Each number is 128 + 32 x the weight over its row's rms, rounded and kept within 0 to 255. Layers, rows and columns count from 0. Numbers have three digits each. The size before them is the row's rms in percent of the matrix's.

# layer 4 attention key, 128x128, rms 0.149, rows 0-50, columns 0-127
072:104226088127164069150101108118190144125126136129099142164095119150118167146126142193084153159136190169156190116121140130128120154125139107106124190200164149180151118101160153128135134169091149177083130097149131136073082178152143161188109169106166133124181110113114119114154131089089147094107124094161135161176128082108167137118115125203147138113142153108114088149159101131180070149166
082:122081181124136137129128109119113111160161143154149175110139088167172163083093142055141141125136119120077100167176146164154185127116091202151123172096124128097135143190185182159133109160062143141136155176136175106189104112135084110077175108149097107099115106112112124129151111088173121197108109113160089132149099163100097129155119101139123078127098155108111108111097053152079162146061
096:111126165117184074136127119147118104126147133099115056144160117156090170102119141170133111179111159127113155139095074089141185176142131201141199110130161106137153140099123112112136131196110128113166111113183035111104091114117168113057115106082139179118125147101137144133116168101111121143128141129139224134113165098129162156051183121137167118139138164132118111110129199126087156068131
094:108166173173115143142110129123208157151179129135167091136198133087107101107139087098101137123144109181115109146125118091115091135144177150118131124128199127139131140078172126124141103153203128194180214156109137150161138132189144124179167163162163108161152136153147215156099176109184116153153112135130116107117166139109160212178138101091093155127124146118147139172127124142157093111145
108:149129138120120131154178145110107159110120097071157153116145149095167098120174133177113106148161141091195159111065124143090077112083130137070092073149140132122159121106144120109093168087133186104096087163087074152122126121076120057128160104204109108125166149153168153077078164194139170090073140173056110093123101152111164117095116114116129124130158064133103132110129128074134148104152
089:080098087099115145143111101130111141114115130096131156107108118061068155108128130176132070131103098152069134140122177150124133133110139154117083101210072176135091172108118125113193127090105086102149130154096122178144141116113085079151128161111100234130104151136133119163182146075146122159054138114125046095176142101099148104135182085161113117101160101168122130150081108150136098120125
086:176175103121076120089087072133154148122120156098131084123102177128135172148163154158176129142143164130154119142093158128168161078101221125197149169158099125158146173133156122106123135084097096122084073127122103134139154161110147101115116096159176069090135125177077140094188134124098165166146115202119149143155144139100124110150114068165089110144109163155106079166110074121166150136065
096:104140131104168144129155109109095125119153119106169140157171078097107128132135155091044127085095090129169111111120115134128104109133166155102155109112182100104121164117131125195190191133105083113147173077160194179144120108153138096103179082128091132079117088123169099145117093178088149084137167206181160108095143121120034131094124093155111191129123122118166093140129132131128082088152
146:088116086117152114107083122133114096138095136153151112141092075156100123110054096086123160102128184122086127086162106100151115145139082144145161186140138083121082140166113161184176092146052106138137158109157155105127127115198099156139168158097083169110111132077154107177160084080080066185119140104182097124128116104108106104155101100165122128132049141096147162146105086175115097171113
108:063105107110120091093096094208142121106133142123138173146136083102111118136117071121143145130088144116137081105169097165147125162156150141143160098182106099114087065115160115193125161119091100127118077094084128161149087149173090178132109199049099140145101115128111120107187119093124104157149093125120083114101100083084189121076126138190136121118085195123131115178184126164151108122111
111:134088162131178122105146159107111185148110120123123150122151130104148082122156181136133118127102172128138163156095078108102067064063084133128122114171141109135161137093139133116074139102117208093117104133157126138142111123085147083146151065186139097100195154078198137088064157147117086163104097091149165125147121079125128081097198089110130072157152107131089144154140061113158142103125
103:153106160146155098111171153140104120107091154149180118136096206112167134102150223154077139120137094110161157186059099134118130144118121135148056094083141147122177110092187136155084171116113185145134139154141110093139096093100162085120173120161186148153130156126131129092096153129167132090115175112119178146130169097169091156131168150104115131159175123182111157155128157087128216107138
149:153158161143064123153194137101107139144114081108128152118173151139177134106181171148144120132083134134119161148070190102138124136113137121136110106130175118165152093085156142088129154144178166117084120151140134075126121149062148072144119073169177110160110155101203150052105161153152112066112141206092171116105117099160159110087180140126128122176186114143095151071143147107094132119146
092:199088151131166132133141042130059120128154112142121156094135161165120134131105153139111083143110085157093098093071134126082147107135100156211113104070164131140120150089117091057078126127146101168133146140111106130157151183105132115135073123081121098086157178172146143152127176111161102137146159094081184079168098100139148093109147071091126146065139081163127069130139099106127124100110
097:075123104166143159080088100127165156142130108096121067147107138125116107088120135143100091118140159149145139032120065081059101169124123096089158079105147142141121143167149189154136118116075119163161140101171136071109157119096088170153171166132146129130132112168150161159186195141066155127080130139161121095081135121175139137078072134144123160128088180142078111164100083101166153131141
092:203110146100143135163141117088138123087161172163124138183115129152125129163075145120110111092148188147161139123136096120134119075164135108133159097158145091082131135134095038126128101164064080163133108120112178064143132093180127167185162072125150144083146107112132149187176074118118136053141157111130075133203160125127090156139093106140160124072117096062115129120114129097096129105115
091:112162110074098104081098191136119147107130097140101115113140082100127152147123193168107070156125111119084148212151177129150173096078193084128088146137131098139175174102121074084101147158165098131141185123086168143087097116126110181149117155152167113136179147131137157155168159170083100123134150157152105112144127101133090100163121082101144153116181114129071057168112108145113187105103
086:087130104163116116129148195134146093085147098107096164213162192119064117080123136167146130103155173151084148149140176095119088121219068121125128104113209065121114106163107124087157093115088114107177075176107134188126101133115115142097143153120135076151142138138141153154174122206128113159131142146126121161130088119127118137166091066138137134151146162117182124155152160138102170142111
094:129125147136144131122144172091114092090075072149129170158118143101153141150131096200121159095109147078154150112104058080135076126097089131107143142106137097156198120134079125153106114094131127060120133138093126114136183102114070121131182188120127156170109092166146090086155077151122146172099204167133111115144119042117171134158147097072097127099140196139120160130098135166187109143112
092:137150128135138081142093128167098163154059088179169127134113102155136122129173103108133118136100204131110108101130151088147109141098105100038172079165181106124068145163144111169205131144078156079123131116097138143183149127182172103175081148104143114105158159158142117153122149112119159155130060126154107099137157107134124178102066144086139145066091098144101090142070138103183136132101
092:116073088131141097180081100153124117087137162093080113112111125137121131153139109103084077102098132113144098105106109107170095135161160138057175140136159108144120076138126063159119135217155092133122023155147136093095131094134111148152074118145074112102099114186146187147170132149126132099156160105147098122120117064120092127139169142103146194128113093130166173185128158125193122143081
089:148148110185117126154112129159143076154152149177129100128093123157119097156123148116155093134139079081122136187116151177065056123119129070099124104185160082097131081148156127114123153101183164071130127146096126116125111141103188105108156108090163046191113094162122112169193113109113182110148068132138151138048169181121162148162126111152121102162161127135124147061089140133099158133116
090:173132138151160145118155146092141135143183110159104148167161150111112103083144109174119122162046092136107166151101166102091104106102087125080118061102156143096146078117158128052116178138106176101104098072134146146164079134087147095189108098131129118159157143114094074092084085099145140105146127121122129171126156150195131176045101137116108145160162122133139157117124124056067170117170
093:166135135041133063099134117148151167082141159184102133178101158121096092093108128154162139131167082098134153060066082144139123158163144112073121140114172181126058112108111134051165152169090138129101139082073113165146169123163120128091140097174142132054099183101083151096175124124119101131104130129137115114147094161123096122148134130191151168073154129112158105126107165144164120107141
078:130092105158151143111088069155137136147148138093077094104139135183139111165131135097174110127132207154117059109166083120114150149164108134116143163120151063171108082163142108147103117078090094100122120160148148115138152121149118128107126166138099193106126103209107152114135127092114121147130124174171182100104062105136135069173044165134068128101113137114139139157199112115075136134205
107:156111102154139141136076141109117130117097113154164156066140105103108094089080097071190145173148219153108142115167113124116148152136122169161107108164095091096095150178140180167127156137156164113083160144163145187182107169176149174170136218130155124118108086117118164111124090086109084112125160158080152131079108186055152137135103116154146132131107160102145180132092139127112089092132
101:117134129133098106110070109160128123116116104157157154147072131152118078121118089079072155182093118131124075125106146129130150128123110145180118127102153178122107155176048154128144113084097120133137100180159149144167076078159126130091121172092070165185129183173152175112144097097086169096076163119111194155096141075114104088089111186186127137134125156129115079146163162154124151197114
087:144095119077134167121125145168149101138123113114129149133101140127121107163143087104098113065117170108119142143130147156142157060088118119085168087062076125161135116129159093135148102078149171122105107140081149077126195059133119164134141113143081167161057084138100129116108099149133137079149151155119169048093131127177085189158141087167098134106128155128052080148098165122170114145200
093:121130202143119176176120086089072099125174058122137145107095171171097107067153154119188163110124135198108095128153160131153196101141111148146122097166162079156116108039145172137110132119076143174105114112164177153098093148093061100147113160111140176139115065101137126101081129148171169117152145143175174107089113119101134138091136143131152134122141112151129087094150121141106108116185
086:125127161106118117095108157158169170139188092112165131176110119120150136072153167199133135108108133155193076179136111109097158160166133184137103141097142181079125133200142122173187094143106100145131112159114126160088149106121143084183138104105122095115107196119151072095125114145145146135146136129115164134139156151162042157157101123106143129180136128136070127117212060153173090117105
082:109148106179160151122124120115115174147139119086185150117139136157069176117099068140112131162147096121140050097127160150123133186135074095076155123132209139090079108084109138109112109111113134155092082128106121161098178101170133116028146132131113150120126113166097101185107074090158086113104123114153106189172068117111155146070162126141137180110101099097187136143150121115125124078097
084:140116148147058165093103100042129092124148131112114131070117101183205111129125094118190096142144115107105133097139122168142175217098099151118143129121080153154139152176097127186142138140192106187149131116124112144129156100084086118144156126204131112141118138158150107129117141160124179120156056127096139158132087066109123146134109138188208149125146158169149140111132130107176172170125
096:122126141093119118124162107065164098126183164132151164139130047129206120134106129100134136094108106161123134158092194144070135070063151046108074101122152104085148074129138079116063105129160147110113167166096148161102112118108185156160075129142140120098166101123145168159108132152151187122105181148168133116080135165151121065144137152167119100141126092149162084140145165132134126088164
094:141195098124142161141159131168049143099124108138116052148182142137146212184105101103134139115093144092125184129112157085120123095107088117088132137175142105134156150090091157084161163138065075114141083121054151139116129135141154134186097107181079136112140101113162152096169182084172139155140136093124103137110151087118160097107130105135082122081100124125095087185167133125129076089145
090:127122179164132104100160128117107127179060186116096100140104154110116127107155186070132126149123135158113214131140150130168211168112078104039123128108117133155134090162142096114207144109146138151096049148093144164116153118135159119175115133131121114198147148096204141169169167114141176151188144092143172066107136173120164079128143110128098145145122136129129118107118135106122150148125
098:126071144119172151115114145175101125123169182121142100123180174103153091165120060143095084185116148122084128104121105131179151112097105182149173096117116130125150155126115099158122143129026131137144094188095103096122096067128119090122106119117182103061132141161165092075148141089097152134159099143182104135176129108105122131128119165082160097139074108143137150178148101202132081159175
092:127100097157073123198101116171118124096131161126101129127124174093153125093134110128135078110168089130222167109159125105219134092124149157130056107113129152110095108183101178132171112137144153132157104132106148055178089101139058098110112104136119154121096076129134085125178093174123132111188150172106131158104146111085084103066136076097128181128145137149089153149090130168128128105133
098:124152127118111152181151113163118154148112102134192157142133172154109097124140165141175103104154132180130175094120164149099093084139096139102192141106061172089113115102089107126131141139125099113162109110212156155093122117117102069074154092205146106108133070165135102123128168106175143069172130153103138091095190136106127166131072174123131103103118144140178117171181115128143179055153
086:123154111120121079107080098099186109108132121170113105138166086126107113116125090155133120123134158097162075103069123108141168096077024144137179157163130161078070132056159138158136168145159130084127157054150120109147074137109104175154152133109097094136132112153170128135111133098084093120107112133094126170112149189111195051161147143133101115153091118143089149106169113169183147089130
084:067128150079060130096080102142112178086123135139130163151147155089134164104116115169131111168193135132126100093108126077156062159094089194141114087161121117059158218125111136094165108098102087135111096147150172124090171115129134146165151131116116162072150169115136121127135162155170103091164133135152114090149167137192103169106106190145105147129103127152124174106163164151174076147085
092:089143112137101057115105112184111155192127096141127139073076119092157154067167153116164127172154135187092130163131125142121106170134135089164238155148137117074147156147177111125127122117166115147097125158121065102128144100195149158132087117105146137149133153109129083149172120143117125075113134125104110119109140109173186108190105102112108165121120106136162106096224094107107057122121
083:147143172154108103154123138194143096139168123140107138118098133156170159150099149081136150124125149098095117106136106134201194188081130120105164115071153154117079113121165151120108053170101140142162059033114109106151116135065062112141129111160130140153146116144183142182171089077122081154102088190062129129150067147143113118126133142130147107098163117106102098106147077124153143154148
081:152127143100148121154087142118157104169123088090188141142137119126181167132119096158093150136121164146195082108112123141117127155103081118158142122184134123160135140115150112097187131134127144169113116119177087128083117112092113124095072127115166135135162153166144070186128109156152139068101095086176101141133119038068091089130155073135188166142111140141111071129078099103199120039108
088:165116169093178163133146087097141136077130153166109147142079200126115144129128156148136087161116084160160101159140141101090085106100140062080137102137193186138146146134082117151100141060191113160063121142162161072134110101131127145176137104179093121135087144149143130040129153182091155113174144086133159147138104170107123151135126086084176113102158127180150112136108081148108159169148
092:185034171143094139141146130212117143117133098153198122119163097086111147120126088152099185060162126143089128074106141158136136231159122155120163150126158110168109109115123113122156190089114146108108119113140138125140127145086147110111107140152168164105163132093113172161182113166158131147132171110133170197138102140139158119102098140189134136095132141157174126208087130134159126170093
107:098188130045118092117130133183176078128159164152123142100135120079133118154116123075110154115128148125105096057126078135102146078105130097083113107091136129104139097098098099073092091165168125095112100170144133198082125106095106099080122072111153117138124038137156087144131119182119126153170088102141135165117112090075173156132124153178139139161103102074112115072158098092135102169168
092:131126122114122140128148166144122136161147133088162132195155133149127098087145093134117177096106097112116198154124118110095140179095132111160076143110180110133140160142108117133109096092200119179181158200188154165173118111102120133141081075101132137080150112101161140126087164080120103095140108123210154117145163131196100115125167144137122100150212087139058137159087099079149094077118
090:104174040060147126110097114079137101122039185135142109166127047144158075177080113112104110124144190092179120152160141081086097166102123135110151120141135129103097146123098149111184112184070088130112096084149165120191121122157106131156133134084067131118108170157128111101107141049132127160123137129143126110129096154131084123164110106154090149134093073102109143160114088108112142146148
100:132088139111134072099110140068048072132130110162150121123116119145150062072071118138098109130168114117048120152160066163075116097148155110112083129141095165148058159128112092205109091142079157150187110136117112069152103141092117149170106146129078148126141128164088123115147140134083111121105090159138095163111191134068127059086117118103128117163124098106134123096113121098152096167136
091:160157138163099080154061133173169109088143116168107113083084178111097111126121041085158155079104149137138089139166089114191105105151147132097105144126140110151128076116141117170087169095123163114089149120130097103106169137160145102085105126137077168113186137132157099146095142176099136129129197095145099154078125143158145089148154088110124115109069156088103062142152092119073104053101
086:126147077180114148149121151158111100142079127079144133167135187177086117148113151131195148125106130112120131190090100090079132097139116083132154077140074142126103168114098104121141153146126160139140179169128204132084098111092174120113053102152097180134084129119140101138097110155141122132178087133099177092138076071159065105128168155143107185126145147081092119147175175167130160099077